Part of a small language model's weights.
Training: a variant of Muon for these matrices, 102M tokens, 7114 steps.
Each number is 500 + 50 x the weight over its row's rms, rounded and kept within 0 to 999. Layers, rows and columns count from 0. Numbers have three digits each. The size before them is the row's rms in percent of the matrix's.

# layer 3 attention query, 192x128, rms 0.108, rows 0-53,64-117,128-180, columns 64-127
078:386437529595513547516544482510498535520548509504483309452454507586516490573520519508478501542500494450571534462446421442560473401476455493510572508466543438452513478560471489510447464464409598
087:496438465510526595430486541514459506425404452503414457492595394512392523554534505504447501506498509471511486530472445428489512439474459570635552503468488520527545504495417549465464407597486455
096:466526493426457492478469532515471556435411512530483571601486494525451520588533448429573556510526528538494514513419475575448467477549459589493566522538513375467495546431501465517491513481431525
102:427453445397570547512460540419525466493570548496566519549504524574497508590430415358596506476477507478536557446482437529560492418424543471580492441525549525445512421480571416539537502483517514
098:418549520498481479428443434529407482553470543505455495476527488540412503440504460425429480502489538546489485525434432521475498412445613579493467506532599580503578432512450480514457516511470566
193:518521411484438501447564563522489589549481378533489531445465372465587468433559558488463522434525521520368497491452445453494556543485522459556472528512478511531438484466586494475546609452610479
089:433548556494484549565572460479582497492486441521524434497620511420488444540415561511497541507471602518492497485473494430458480459434463464560570520524495446501506547514518597400491519471493471
097:521556575444392514521473518479552489517512463513413515484552451490456564415543442518449478505528538582568516431561449456546417414429517554494479482487449396474505576485498547428468424605501505
085:622540508412530502584480471469515587532580494549385573474568511488482548509411546522454473464544524458553487530524539462563512464485425430525505469455420542522482565378607522487446505550544483
097:493479457530491451446514500544566547522475608522472443467565491506404425432474557554551465546511495493413577461487555541536515465545495646412473500479475466496526401406518436406521474549502454
093:551522511525469528512524505495647472451562518444550538508501419467523504455444534510498557517536455505497455442494504463487518616479445448507564442489508538447361606496496535542513557518582543
093:488514494439509474573566457561399516549581510578530536608533477538445506533533527479471488483430588505468562520495550531500538488470398485555496464505485494546621398408490534455422458476524507
102:504493570479529426519470511531461607508507514538435424475449506517531478544551474481490495423464515478482431372482532466550496511462510542462481530562573452500605533460534441456450499530442472
135:534517410499473535450496547612499604558517436396554457419450477453495458479528460543543462502491500460455383456515524588462553496473524451463536538569445577565447504501581486522555473503609529
088:617520573502540478473498519456472579407488430472502411585513544426564517498621504518534531489547515479454519563503466457458467516525506576483472467535488641572464492459511536530465498464429566
108:503619529453503545517502445525615531470520424523463508382562486508457483505493499511522496492490527539446498420446513467562515481427597491469468523569468524457479439509522504366463527524563436
103:522602481506528541519507487461472468482473470558530431445520590475476467525530537524481517460435476423450394489511422440513544539527490549436505532490413445480430466483418491578500545487563413
102:492511494473499549585501515552574533491462489640500458470551480521473543443468495511499459439570425543532508479587542544553556515484519533532534531575464515567409565517571466518438551448577512
093:471457489472477486564542463587404519407572434427521534546543451583510500482442453439479437488561488526436533473465520427482557531551483565563488501451553524404472480564493583524500478491467555
096:559443522546538536433441490512492521542582407439578496510404482538512426547628532492469504496475500462489603345402467526540555550564523497483485447455525456529533521405492444485548517460463467
099:570545534497545395520582469446539491510505532535498424481446546494387388477449482536524438504525527576444461576500503501589467480423667542518431456454484608443509499545509577491473464501551548
094:412470553481548477502497464469476474529560548474435494459442462513469628522473614596528524504486434498523482524485440535446478525561479448536469543516495523474402438538495440456547497554436561
090:538499442561510441521452543451478442625495460526468494419531459470481495530486544460562447550495473526520509520516524579532532544506535430494551450454559531451437445609449494522475546524518414
107:462497565489427468507438469525566519548566383509614504479507505445582517362499434475560515482455496498504468506544452547473482509484585429527489488476459439493532486459585536467518557403556478
104:482519461451451497602435474486540487499588528616468535470436444565488461427517534343425511523456466565497465450535536501555446464529533420472579467503431460509514437468478565464511506537559488
092:508487476474551564509472428460396521507602388467452512519500517527478576460560501540549515401533448488476546516549549511570393436466549523490613560472499527495563404482498550582540452569427424
105:527555552467471497511471452623552556480494496514461458445449438558451536380462510395485487418536514515431466416542485491512483456490536573414564546475428500501481437487446524484511448531546586
096:638502542450459488487456520623542591587553459559527495521502473525474483453401451450474435479541498470497480459552529494431506556484524559482575596483456458490535495513569407459531447616464570
099:535539521505513587520492536517516499505513442558502520505448451444490492435602418442462625519480464486509513410542407484409528508613524502395549595474548389449572492513539529472551535508566475
094:479484546532487459475556544366469499510522471479557449508548480529531562483532522490534473594541600506575576465458617540472527561492508436426545496453473460479464468514450484551383447412460512
085:520405572538551435514456467624599452466440441496564561450554520527510458509414587453525568466551555453489490509519529552589528520482466507502506422519452491566488511468527576522549484494497403
098:547612521571446521457478499382417461583529499552513528437421496451477476443478455409519417561515531422568568453597530503450495396445552387510499506554474518473503473508481451493520561509543569
090:568471472550508573555576506520479472413493483494488492510579506531536516534491599510430450377556509522563515536383419458512530467515430497393522498491487544495448475480547512482584520487417498
070:420384537572557515617471525508502519471416459486520467489532462565534460483537561464531406545524535416509514519483519501592476480491511537452598571530524459454484480509446504499432526540423501
087:525540515477503586494505444432555489493618451487484519529389492535559527473439499458495534502459519404508423450422494473561452450367568501501577470582537484425476524529537513498483516521535502
075:392471488595489501580480436448568541568521464521521470499483556523538450500442462480540469547506466511577443489417528575498460478570563424434536558491460517584467454501427507542532488516519508
082:412538529485526572621548461419481539541528476542510430445492477431571590499458479498539480477519525539441493539469532515486441410510483450526486623468489473446435450467433538487557552569535479
074:475553527531442468461425564558509473551490543459506475494493537603552526461566544500484493466568528479515459540460495541530562507510491501538568491550520507480491448483378430561505349599499502
150:513504528448531573482498494481519436611477398508471400485408532400523472544514457479486454490542503466454465487479497541532541428465609418425554522518456461542437542477523544479448617517529389
088:478457536513508435502592399481482497524530489465563448496584525490473549552449489537475460533560501373550529498566365487500544474511397528416555539509441534416525417593556462472428387475536518
100:453539470496412578497565524452531572514558405566559474464515429497541480553500494556411466516484451497468440498498468536514539490527508437505428579495455433464477561482455542472468465411506492
105:462513444446484408543509434487565539515441560488457481479488529367536481424564548416382421539473452457458493481439464464455583568590522556522544573509448497411540600472497523518521554451526561
103:497492447551546464528577545503520484502504575505436480562509496480427569541517528491547474504538441578574519594600522471529488556498462503466460442501495452523522607525510476436440469508403516
103:487538474582533567531421487415431539465516569593546487555505459443486582436514459475575560474496473535494469460491536488488422583536622454498508554469505446503435494599451465511523493428439487
097:478608504455547556394551487457467455472537499535479442483547453519476472446511494543494467458547445535521486536447515477496578523551580492593402548434449508571487504442467506557531453430469493
087:456569507479535498534520530602545545541549452547440456552458510523450484453545511412543517535491462530416531494448471463557543499451468592486557544575510423541557569543451454485500406550552533
107:501500522433422531504492518513579432573519496380489450461506487444629482329545617444470494424511537484334508431519416498525557558436548525446471472497516568520485561524463518514554525513550466
092:580543568593489531517458553500547543482495448468451441516476473596519496581430437480613458445575490446563512577525480375497475510499431593541534466567497471417479486511430579468463564499413410
096:473513547499474459528550504528442466518625503468429417502515508519467537499505451555458509537507475528434478517466541500441507537475556404507421478536465533408532493463555503439497542483467648
107:432452490440550482455562443492511488524510462492428538455471537405555434467564391567472509576527604394534462492553567542450476462511516520473498427521552536455559474459549510514555494560501522
093:492647538558531545483515614491434490495523400498530500415521499599430533491479585506505470492560497540497461473571490512432463515536506509514471509477569466480592560535426455575562537512492454
095:482561419446530438536542566555557445458476521526573537462519477511461482496456436565628560458486523503570492460406535400552528536535443548531470531483498565475482528489613526491547462447439526
106:530385499514511511416529513443414536524451431580452510548554507511602504497396526544547503524510472454381441544525522481582633529597520536484420476530489557419483451458464517400485444610605482
107:511401500471466564465507551468502538453470550493393518515560393496591441472431477522471499488472451517529534484503540470643536478521551628483476422596531475507532523526536520525538481556528493
074:499517558512440622505528396514594452617536423529521507450432480510532501454484530596521374537539512512441445442561515530570509503397551481447471452541462530565485409574534461407510516538593466
088:496539454484480544539457555433531432497449545475509515492517543474518446471491461496484524584426399477619516573522509491406523506449499518377486540473445539402455425377484412462459468583572470
102:422500519478384540564440506495561411489519488489465566628451433536436531418554475530539495515473554501451562486535497564553484563542640533445550453418498513474461473553508583523475522504530414
097:462479459526489524429447405548480543533637389454455491497547513463417473425550494507516496485417525444486499442489493480468454597467505511499498472505559427464496472534483459477390486519541468
107:569383450543476420471498460598496523462514488455586477550497528549487615491537481454520491485475495518437521420529530560480542564581515599606419452482511590575509591485421470463505401530485522
168:442431529487524552493559533572489458449549528606497509491493552487585526513508595449492520520485490379457521463514496388525432530468450445393547514514458483473573461531442555454518575547507540
082:464482576459514521462513486503614506521504471446468494435445456540521472489452528492542423497533498425494500517484515581539541510431568465509539630526585502443394323590505475517499469503483496
097:540543430643470507505553555495487508496539457417488406476475495525514482475610517570441504541572538434402471483473448533414483443482576463490440619603476494487486516462518548470499550552490432
081:525534498554453450549449485603443509407510531518432452486445607479499509483470527493522492451495465509522533537565531473488495473545393456506533548492452543573582530582559594461487528505523461
101:489534531508483545453576394571410507470507495460505459421530506559477501575413565465475452511444469472498475517555549603456502479449400543549507415494577484504417498477475576467450491547508430
101:478561412516494575508537449453519539577511347457515408527402440479539505467516522510443515429456432456514546492473493496536506547461498473493473571553453507481540457510509560454488540538535492
086:556497557459612470425516501539426506410527462542586464505402589562501479639487516496437488519513477500518564520510589534524440494566502551463526458586479481500442445502553511504427594478461565
088:557640511474520470475487449451514487550448534517486522557547534635485519465463501464537503471562461518462516501486547540502505530613425566466556480486499538511433492463320513465476489427491505
128:540500527571483488537454589519538555509494437477564433509559504490529493472529535568530487498451523399604498469501468508432512537490498496442498558491403484475522559485432531586598468395470601
077:555532505474501449499457508439438561484548491451472500560566579544551615507601550482430590504489469588481566562506479559461484637528437516471420431549464456474474574495487547515426551423449510
108:476580476541481526521504475469509557470488510468426428553445545493561440455462534474447550524432532467480473572503483479424580399498500567422516485489525462471421485454549575447573459478575458
100:373532527493422451420534506464473540498492432500475497469463489500467597462495486529450506416548509488468448498533414382525483508530515477475505516490457467567526480535470537624588412540565505
079:551480504540514525473512489500527462507539574516455456542548535488556471542506456472377568423428501508600482531429552548480409462538623524398399494508376461491524502515485453529493503417538576
092:578475539406467479493423507461526583462417532451530485568593454526478484511496535540555483515496571520520526564535466546565548525437478491549437450507463447521526545418544559567428441567456511
098:433411507503436540531562558481469494486480486561509501560517493437452497555512449485457545506488501548487526586557516498443541535498405511527552617545405487427546434502491402377473533559508555
091:533498471405509596518488581453532393548554520543518506464524434505492486514502435512495467513475445492517513484472507409464528418421510568490428455573360477447543536479544508452597399599445479
103:539431506475493521550466436515433466512531587397522491512550467420455480556434541488482452530468472450598517472449562512511377431555487474600520519512499492493516562499543434507484523516448565
105:534602492575499518480573437481567525503551465433474507594435554551590418476531542446466523484456501480519485490383445542498432452487519479472514525464535466530538473479502525461487387502472523
107:432576553427396519501481504499422574527513505462508421432521580496481508458483567500560405598558462464549472526448580481505506576538490410501494483563501448530463497461584560484514488454534562
099:524555532596507430521555497582474536535533514522535534452611494434514482519441515481541468467546478564536393536473472483556520429607445528471520410460520483447493585514560449447537511548550441
107:459503576528466486531536505458555519543459493536408533405548571501403426469555502514478468460512538537457458454483555532551471487490545520528503539389430396472553397494594405588461495599525495
096:497447456476561476520400403533455517497589502522523486453508520433545554457484446479478527469482535418447460495517469583446499439522474453464468427546458434506478489515530512449602401479505518
094:489502406485461547467565557623498393500537506487499502510440492513605488504530512563486406538426509559473523519531550407505462479449481498484493521443499400515546499550478412518497518529524430
100:556504550577530505505487494521487494504415536505446552463439462585428358520600457430551515496519402522451512472427484543562508456615524537425477570547536435438518488484562503475522484452531456
100:549464533558560577508485517525450433436525498530439505520513512530517471497568503464514527570417559626525515440409527431543464498503447498518512466601592469549600448478583507445490451525532545
095:560547485597525431500579502614595511462467412530484472563489560463470565581558494487431527484591447520476461501468545428450554539483490461508512465588400466440513570590500468526491475451586459
099:542562558490451523514424478549503526533532491498467463500424487579579584571518543508523488519536457553441505518540518503503409443526531400427531540502535442517482473522490375573493431412511474
102:499480416473551533486593476508534581485573445469517571457454508498580539471507592524447438537482453477460450398511540521567485495486568532515455416479436538522545444534480511537489561540482539
078:466521522539539556500526496597525421495555394500522484435452517474489531425455527576514491478557500521485503448407495550531603494533602416446530530551524551473429396564482487450479473539519485
091:641512524521540525533517458479512507509543505462509469451478524445528484431498510546525438487506492418442558530527513500528437468465548414425529604523552508483605405527479466546517549521527497
075:426510579582494465546561439496566472462582474518557503543503411487532520457511480575601459473473587445534501448491390504486593473490532494577552477467533557600501560484441537474571529514453576
086:494469525440419444549527526579484461542548544492539406447463555503562525482439515497513468483580495516389449533483490627465468465484547451517550575556563572482432463558465497555566566531466527
082:502544536564514524553532527473623474574532524474558554405540536540519531532457476432519586600565508434358384473442530528466466458461520514394537546557513509527481456532496509544521521525540411
194:462500516462443531461597541483527577558471354506475431493443452526583432474521565402524472447509485488485492501435428410501535489511468563504543487534466409487450526503552505479543505428566598
085:396481450537531481505483463551580521575580488472556518392490497516437469523492478567589462500500514534457520497575470444400590524414472570488501379520526566519506459488489497425499479452503403
106:524537407475452557462430489491571484480436425513496485495450493517576530423526516439541568423473552587431486508453527560517345522462625478495495529528505488521531532498534455500505536516541572
098:500471622480474580484574497411571515433465477387430495439525416427507399530530500463441495463454565507502443500532489536437462464495505579598553516457449509527537551616473503471541403449560558
094:485606480501504498539470431456414564526433464524502516556477470436528502537537542480490430365417525479508517453482616411495569529537501501447508617499510514490445487454516495486577663487492461
100:422449483605530562537469511506462577488502532539469489365541420575510527578536457461369554538521494455468495513503460476448475502504467527476467486511569525479468445526463577601570495579485538
097:552487460483629517554524532421461579562459502502516500563490535491479507393526556537459587472522492481482465480576518494450527400501527454602435488436539477489563524490553522520427553546431442
091:507631599518456657537477456402477520553516487525557464470499518598521502543494520534476488434497518481481584454434497615498487528456475445459543483576478420426477503598457487446595491531490474
106:573485491377420559507543464518504483604586473468468497417454462552528457512530548456538508491481437467455479511461503465489444439428475484487490496506441464433496539554516403558595466426515496
098:492540429542460515482465424503599553518515469402539509622490412547529530527475461514479582492461502511467492525492504553495547591500522603500553475567443438545433501551500478368406510470481490
096:495519505420494474538589536457555474536475502503491497475505511502505542523498462565439593561443513478437499532350424502478493465521508540532558596557520523502450485404396558520490467521517430
089:470538524429537493455427456517586595564518442490442554588555520482561493580451529506595457508527463543475463514493466553483502541450407484544603510501552486422573425430443580392491516554516634
090:511516414479448467485452526556486481549472524467501478540443451498399633512600469571462535472516484465571553424592442569467444592515480552520506569489480500573479505547497450429569578501535549
098:449462487461444477512488464441502559455542571586518476531495420470495572521525521520425421531517631442560497513468469460544547524454522480488473494605504359468572529493497443509486498448446535
097:560555503577480496464596475505487453448451498443457513485518445476536485437462526477428578538557460473502505483523427399524500499595565590517516493457603580462539540535511466435513537648447492
101:532395606465419604514514444506540579535531564533639614568448561514483440473503503465462401461484487515519453508490512536408566487538448558545509445462528452557550554469451455509507462412489520
080:467526431460487544512539430540484546561529439410501511526516473529522456444391449449505494453582477480524492556452518560473555530491555539524504506474551447464364498433519510420554553526537464
074:525554582519403451565446512455438377501475431575592518507496556511546539529497472502522507532487486411609439526520510479426465449586492523466420469467473546461534603588587442547484411464479529
082:467578459451467495560435575462477412529487452620516449433450528567487526566457558529542441470536410458515562440506478561476514577447490542413466498456439519510519521565525535499488484503471575
088:425481462434520431526592505473450448476425439490434459507492528508426541576543597499580491460472477541549591519401570509530504441523475510364487475550432540495480559537455499504529511451478525
094:430459582469551497476573510536548487491455521435471566552539514503528480557448463432573574593512522468532482562528474485492455462496412542482516452440506599473570514408533535542517422503379480
228:489442582493522535550520518585542437552536552475528463428451469488547438433493534510537483519500488538508413468488465428481449516486516460509498576526390452526552496495498471451500484585478472
072:459493446532410503487445449496618443586551513450562570487383501528483416464480499521540548493489518455466465482402520554589481423492511469491482465441475525491525512494541492490490498583517504
074:608543455502544598558569595475494490556465467485520517394495520447497525481427485478430525457578396460495549497524524531465568541521547447477532541465491441488501432534497475540442519480536445
074:568493456509496571482514549463501489422541505505506557436436525510522506456549448519483524533605527531564487554601479498469406495551554540524414439509464500538602573432544548504402516497517480
087:497437489502512524484559541498561438491453581433590476531536560540505580491377458542522453489463478578528429571520464491454549510475501557506515428457502620427466494523507499538544478552475566
091:555449510517475586545484502531550502449481404528449549493461535470445455566524525560504503431437457411514524462401557519534526500406547521494576630446465422448453541533610487492550524546525469
084:563433469499494447534555538497436500434457481560523460541571498415537517493515479535474481400450560413551490456522534471446502563521487533458437478451563584564581481499539570520393498402536554
092:520464465536483476487473435482527609539493513518507547510546468539470510651521445466496435507434542509397394378471561604450503520574558497513449504498477526533486528463482463550421396455500366
135:471475601464431547438495484412578582498511428429552443405424492484499495416596553531471459563518465458440466432563414474491545448502462575522547474524511543454467548601581452481530511462491556
081:502463548495560470418488570435439471457377556442465473446560596427514573500487548464489455481494435483451549562534499530610495550560408401492423458462499619614462614415591522578567572471435510
126:516477553540510512469464550434591534567466519495557490433399500471589479455511532565564484534516458423415451435438466407454516530467481451555519495522482457540507436483573453507554546566473552
104:455544528431465544501461588464554471497519511411531514509459440646490497483568433554510487478485475469479412536485446517457498385481466456489465579502426444477549455489457441430456576465613504
113:600488458523514506487505490495486543510575528470516437479452456384592525397559486412463544502556495490495488402522472456488529514544430441607508536553455504545501493511538467458498467482508585
098:489482478436475450594446415450483527578535514498494471435539511488564547527503462475536402419441548491535578584457491480467572502604510504480448505493602548494432474559586458522551409510458524
101:543522536447484522536494502502460434477524486625517498459411489514490416389506461482569401437439555522557534587490602559550494524459488514577408511509482515460542525575494516495567508559409582
100:498531555514490523579442469446562466483523559470474516519451422554568551490523521499513491596476513470509387440465579535495453521508494488594492517508497483445487579599537411398445420536500476
097:493494507456572463506554485516489493597530456480484456562565516459462468559432491534565375462497429506551453486449572549555372518569514462557561606456475462457527558496516502491533502474479434
103:468511479484532566566475521366526495469539473498393518496519454538567506502476588526523559480471523463536471541468405506494475527509631479476482505460519479533446523515505522539442403468529605
122:463569546437438570481500510488532574489463446407533544429456449442588461549589616513524463502549559438431497480493540412501594533469427483532497449522435463424548579533550469480519504503455497
102:445392471445397449589513595536523458510482573497547523481517495528358504520425462470596494507447485485486500485529529490612493583442472524391554484481521450473451526463539518581468396498527524
120:503531456531430555481600485464461460448500559559453570529605477560404390568420491426459431476454562548499517480595542610507474457498523448461514445494502491545569508491509454457440464510440469
105:543489540494470494434479597511503446568507468490511422432496525453427434446520441555542415509515524490515508489531396496454567422464431462525463546506492544455500424559479516513531548534466501
103:539496513503579556485504491576443535561498513500472528469451542550469516513497509581383449502577602504538497611468587521558589521479534584501466501405454383549551536500509393470437472513461456
110:470498487516555467552466531487544530547505443583501615382417420551412452510423529509497560455473475548520482558559513606568508476462452453566515495589532411514568521588525510424511560450455625
114:550589537506463530447525436517483389417525573557553406483529481559448405446410533568467542485429451607524482551491539515485419581493544539506524465532492401556454428551525465488497470422512486
096:519409488571524431488414492517505473556552514511556512560510489500551391568505546536441495505409477584543530646503529581530503503486509405561477456563518526458534491446508501623429495505533512
114:466468482472565464559504509439524497509453430513513538578395479549481463474487524470487532498607478519514561453458573456470527515513469415499453520515521537419504545528551434493545456569450469
072:445506462433521452484539511503476507474572460451488516559414491517495460548448503506478571560460420450462398503507487465497530524431487441512578579495500483532441512419483543494528558553429450
072:498478384442475513627615436537521464562531439460499484498496435471540480529408478524466472447498496455505497459409508561527538472474540526459523594454507383522425490445451576450583479528478428
076:499537451518526573540550508475440523545500500499396368506504508464512425495514498467502555493540548512479559451427471544586568463555519480530512530643443393482464420546479477467502613454525501
066:517489546495545508602664481508471489583530445457491487527511436513561438483446413442549517519540461430481545589444514455534544455433552474523508528530537492471529482465406576505537484523437435
066:473547481479540564520443454521573535461467576486500465440451465552488411468449452533494544559552578505410498506478498504518463495521549542522476524506568428498594465464541490611518458544540545
060:536476388610503552519604399419540485465551483512507454541515452563545537464488454471464481499601471448556539558496488546494571420571570528568546531613524429434466443543441449475518503522515464
130:495516561495568445525481534542489524574508388436482572535508530377481527574512413648428430471503487515543477476386443415458612433449507470434554515478550439463551511459589509525534534522462487
079:495456533595557523480484532551423487558483518554439548502523485389602545483439429473497457527582545436562519526400487497491569561500561535473560565548482541499433440527536476476530559511485514
084:545573600577436555472509457496506477547537565419485439519449414471584497459495471547530565479508426479509530427486438506469450445508520550455424475525444578482473430497550435447527563574471526
103:573472542454482493581463501650543446522478443486485542448477536513492474535515511485481441459530497606452549510443495493528438532382499455435575539463444520509547492472519517588431445421542525
096:523634528461524547487517530478445466495482461425544472476476532469481468464552582476510604545563468474481526602535500497428457483499457562519496529496403440522460483476561528501455550496451517
092:579489468470462484507539573490561594483452519533507505501458454619471514515574572484534479496409461494478476445427442512570540412491453566460548470426521514453511548560442531529510406374526434
084:474457460544536519445634540443483352535501529570479523561525539510453596536420538585431516371455503548556540474519491547543550436507522463518544550424521502520556463461473476532497509555454512
069:461497484476486473468536627474460498647484434437518438364509453476422538475491480455597463524566533499443540502488511533423521543594533488529517574550506477545454609398519507571563586456601472
101:451538491567443533459463447562464506611575467551481444433574459467434515430454428423477494464441617508488537464485501511502459498528530521459457525557485375546471461411400581462555485472533452
083:552642447496486518639419403506610473451521539531532442499546530483535492541368369529507493483578468484489443528462558570582523520486429463467449538502490481503510513442557530510506503467515466
111:485540501516467520458536539505437528537523473617424483592463529532569495443490489544410441524447460489528564566472552514597418461465529468548489507473486473501428427505531544543386425495538491
108:487436499497540493441463545493533435440463446470452496565549458547478505395484505508500490552501483407379488504504494543560538474513465605548547526463510542451584550555480507418545466510553469
104:523556601539519476515511615520460496578523443498536451498533545420429450403466537435573498450460486463541564497505523577526393560501517559570538539484576482433494504440505498550471495420510485
104:570529461459535476501626434511463445485585499557526528526512468472419489472361423584514545482382512528493561516559420499559508549501429472517554410477516534507533511452477562399413417513499510
105:469518561569486497554488505516415523549592499528504554498515539464519496499466469471500490505506481572449524473421405538474478547490634427410454467533483497455561470406417599538411511446478401
# layer 3 attention key, 64x128, rms 0.104, rows 0-52, columns 64-127
094:508507562547525520576522515553541594543513426402540506445580481430474401468523514467460503533542483487516470472446495449528496485493471452483562530603549470416582542392518439469429516569468449
094:544453511499498479438413538448439517482506561492433500601448520572437585533468544526500544491500554561466600522618502430511469520515487521495438376507409523573488458520521619460487542443477539
079:535461463517532439498442453391442502423552603442568583527559473474545555541428491503625531534486396517509525536534458515402519498507459500481490427456473529554503517465448445489489428577501491
088:480484427468520376517449552549494586437446596495485487465568533405490517617455441515515506425462486404500587593566482505493461529495553487543398446426475444539479546566507553555472538526579464
088:484530511565571479485516472486568481512489596494573543516477573471517512437501436542461471513466490524549407562582478490485488520446429515472481532531510466530397447539431603581495462494486464
081:428381628497452601499503513500484476443570566568399457506525476518354418471540477462499534542486496561548491485540541499624543501438518458490503446435484539510452502479464570497509583441552529
091:545447512563474549525532586539506529553566431478458413491509409475566448348462507454545490494555548490467479484494486503486442477560565512507542564487467397471454635507508490523527585475593458
083:553620528486486528530504436533479509588484525453514575479426473494523495472417520522500476516521467408534590477534417419502475516494461576588498536470474596480438525514452461527482569470493546
090:529482429431533528438509548427420428423491613487494583501463601438499485533548494572473490553537561480527494528507486500546423429556464574485500495458578632459531478558495529511435398479436472
082:424485570498539595472571519521458480558462534541549512380499475406563451540455410375473524453439481434538444513506387455535569496505480474541572570630525480534484572557454437559464502524539494
089:485455512530581477513519436479492525532422516483472459366561462444462520492515570551493425515463438451420510523560469480521599525610601498490489435491540488391495550450514479515495493457462532
100:590532551475454548477519466465411495413453569542378503585626528421506459529539451510477529534499517466483567530522551482533497465540486492519469503445459549511527506417507462603536510499420539
097:451483488497510471460458440513504432535386491584537510577477606464525547520528450554488533570465568589504487524556490437498484403540469530467581408509518569494501428498578532443536428513464471
112:436436457545400564521481431573517579481526479576513488476478429486611417460515473445509564502569464453509537561401476489579518504455498513469609566523497443536491464493448443465507514510598484
124:540545478476562432489422478489422436475496565538485519519439490570399594508579519485480485503453539524503417421591545483490481490559467450485375533449520572520545506521605486514450501444458471
108:433453606506519565538507506488500515596550480448597458485463469429545448425471486405501501516557487510542488538477484496527499391408519448487638496559543434338557540546389482498548530514525512
114:583472527477465626642587547545562558519514427450497484462519442490607645454436439452552530452586521479506414527451447543512470484530462467459505509590437525508445494497502513469541448560525518
093:552607531501528565540501447533456469432450555457468488484548495590587483450481504528495561419540499546566487450418497448546438552542404479533441467534455521436502493491570537480556516464421442
108:523440480454463533523411485482540429512486527499423509509520584573523521625561523571525513544523557491447557474483491438500393548461424471499457494436431562517531570578490518584493531414363528
094:486559508460454509418562422583535429434456510521477511480510391530464539523459411537529555428497507476482547445569460456599520459530462469568519469522463494463441462479528536520434550491400551
099:547486515498513496544551478453557473518511524449510468419484424523542454507452536535458482464577590577461524521403429445519501576404460437496511566455435457537498510541660491516524453468527467
100:509511450495492426572481510497508462431580511588530400632549468499494473559556500538516537474439412493407554517524496559504521546523526507439461499495477486387543431408584500448440463501501524
106:550443550472591512468512488511483482582473504417427460495427551448424464480487551433500443513525443386562520473471460481523419552493509489447516544421477540520546501441514463460582467593487635
095:551494523462407536469393465467552451500479505491514547541510490524474550544591472560508433507529449514510490539569518602398438513432542527493532428473592464510548525591567419490492557493506533
110:557549528553543525447454459512366424429552475490437568526458447475524510491542535472608541470440526655583426436532551567474516472534510530484506464456530465456494484494497604471403434533424506
100:499580436408486575466551522436517518555485536597499512527524509568444407505492491441547630457531429512475530533439570418400548473591450538518529552468569456474565481544452466507502494503489481
108:503482499423540571433503572469451485542495514599521496510548516537526400352455442525509581473513568479469633464498517546567468518470524449549440526422431547466446481527490552491497532495448498
110:521542517522444456557467520523446520426494504597541541456488531514485512470505588528512455452452534502448547483410554444546422451510586539619484469421531424488421469545495556477509457468482557
109:444483555486492351629602476475469561505561470473457514563458421466507462542533493405548504484523568566531545483500524503496568499427491514556519504471420560498457389556469454521525453518534496
102:504498564593495477449455460473454422450432402611501536558569451598405456496443611516480507508420511516621532457542518478452471600525604549472458558485467533478538527540583473544467482457565502
101:528471369513539522498366443477492454532451569432515574447468460435470507507460458527494501555525499490458448575509581494473484539579495572481511418512409554503520501477458491445551587552579485
110:484546580465546486568514499398522564574495495463501479492556494527431411560446494535553532487581534478482466465426478418492496527470545430514545474477586494481426460555478471530474468636465422
090:459473536531487585541486448485559475527542427470469498457504468509539456486469400467540444484617417460481458452448495517556568512456462536494485540647545428473493510471541430463508502564566407
091:478503515573496527455537486582520566599547543406514429404498514457568424523541520485550553606453416522549535466545448437472506473537530493566473565467526422437552485486468468557593587501475521
086:418484518520458480580493554566604503598523463487518432437503423447527443496495601522551569389550498446534523544560529437405471523547511548455442533439450408536537552523560505528469496554417453
097:492527477442475560542483482489557524545500438390543441401488491535498470419609538447509565561585441431517531572478452489538551494400484472468492547537489438476541447511538477469479471516603482
094:488454441544542525474555474536508529515566398520511516459459515401569479425537481469537500523586434465554488495486472485525501385516570490470543557566530478440424522565504487432481483583492372
092:554483482481493506461519449467590575546505486455521422476384494428578470506448520483543448481505498460526472473459452473561625532451539443574597522549440425506547468460494482422556587579534503
091:454447486572383600492531483512498559502510551553547493528517474525500413408581549480528485540520527412479485581568359542416457503510609523475551462430569542541479470462529475401537438452521534
087:475514530491567531583515501593605559561524583414466537442485543528567470414478526470427442517400394456498486472499468476507547535442450513533547538527527476446473537483397397520492583479519447
092:498476512521588490635552559430538480524351423450557431504452493446542576426424515453569536487565524466451480408528540539495439511510468516526505417566458404499532450544457492512580545566522430
092:514522547515368512450521508524525585452469521480446489602493518603441467463519586456484492520411459507552501536581480434587455455542387499483492410446507520538460515534554529445544581577459534
100:563522515446498477413487525532460504447526531531443517599499498539400546568540410554389520546445528620547518496418504509469476487566547532475451475526452586562533464504544597560489474458524512
097:554408472522432611497526408660579567474527444396527544519435510436545507490529453492539487496514500375468539471435550559462506496442564391471575553566507432432398480524466505522579477532543532
089:556626437426569484454556507484441589490525512532470497438551517515538492370512543445479503554552480517480493588480490468548428520475565492354474581578615566510527488509506479439520528537456518
123:438440515475559549530541490573542627526536491478576431482492446439573432478445434548497517461499446416504433568479457451488541500520468467581562517559509474531475440438534448434574560530521482
106:450437539507557504512502460525575544560513513456540433437532563485539444477521471491486523458602492428464498505478413534430498427461595461574570559495522491451487545441534474473577542549508409
098:474404457604524564538490483520497584574461458394518397459561485453471511417571536533535468524546509377464507588412385507530488506456458452538560576590492485493514508453535384468553501601504521
103:459495487510469467541589579490508539427465511478541513366523550490462506426453514511409442477534422453518564520502514446487449526478561424482527500602448463474567445416397465483456595554514477
117:567408577527506596526472533485602509576489490470532435488479457484557521596429441495540475543536455464565506537498496497491498457451442420445520485635477464514408526370522457464542500450558543
098:478509592498472478496425578424548582569510594434507551406494439494472445312455509539530537507555505479504559476580450546474544474451565517503558463528500452461556516476517419501512467505471518
103:529515478406414513520392371505507559439528482497440442495579566564580442486484405462546477484522456539547480568470528568462510596468521559472488465497536450416502552488440498488420618521561495
106:440417482492425561485457515606502543494513526453495500456507483419490499413541522413505578535467542484540526413433441471492514545395571502598636491551522484492518557520486494521516542534544405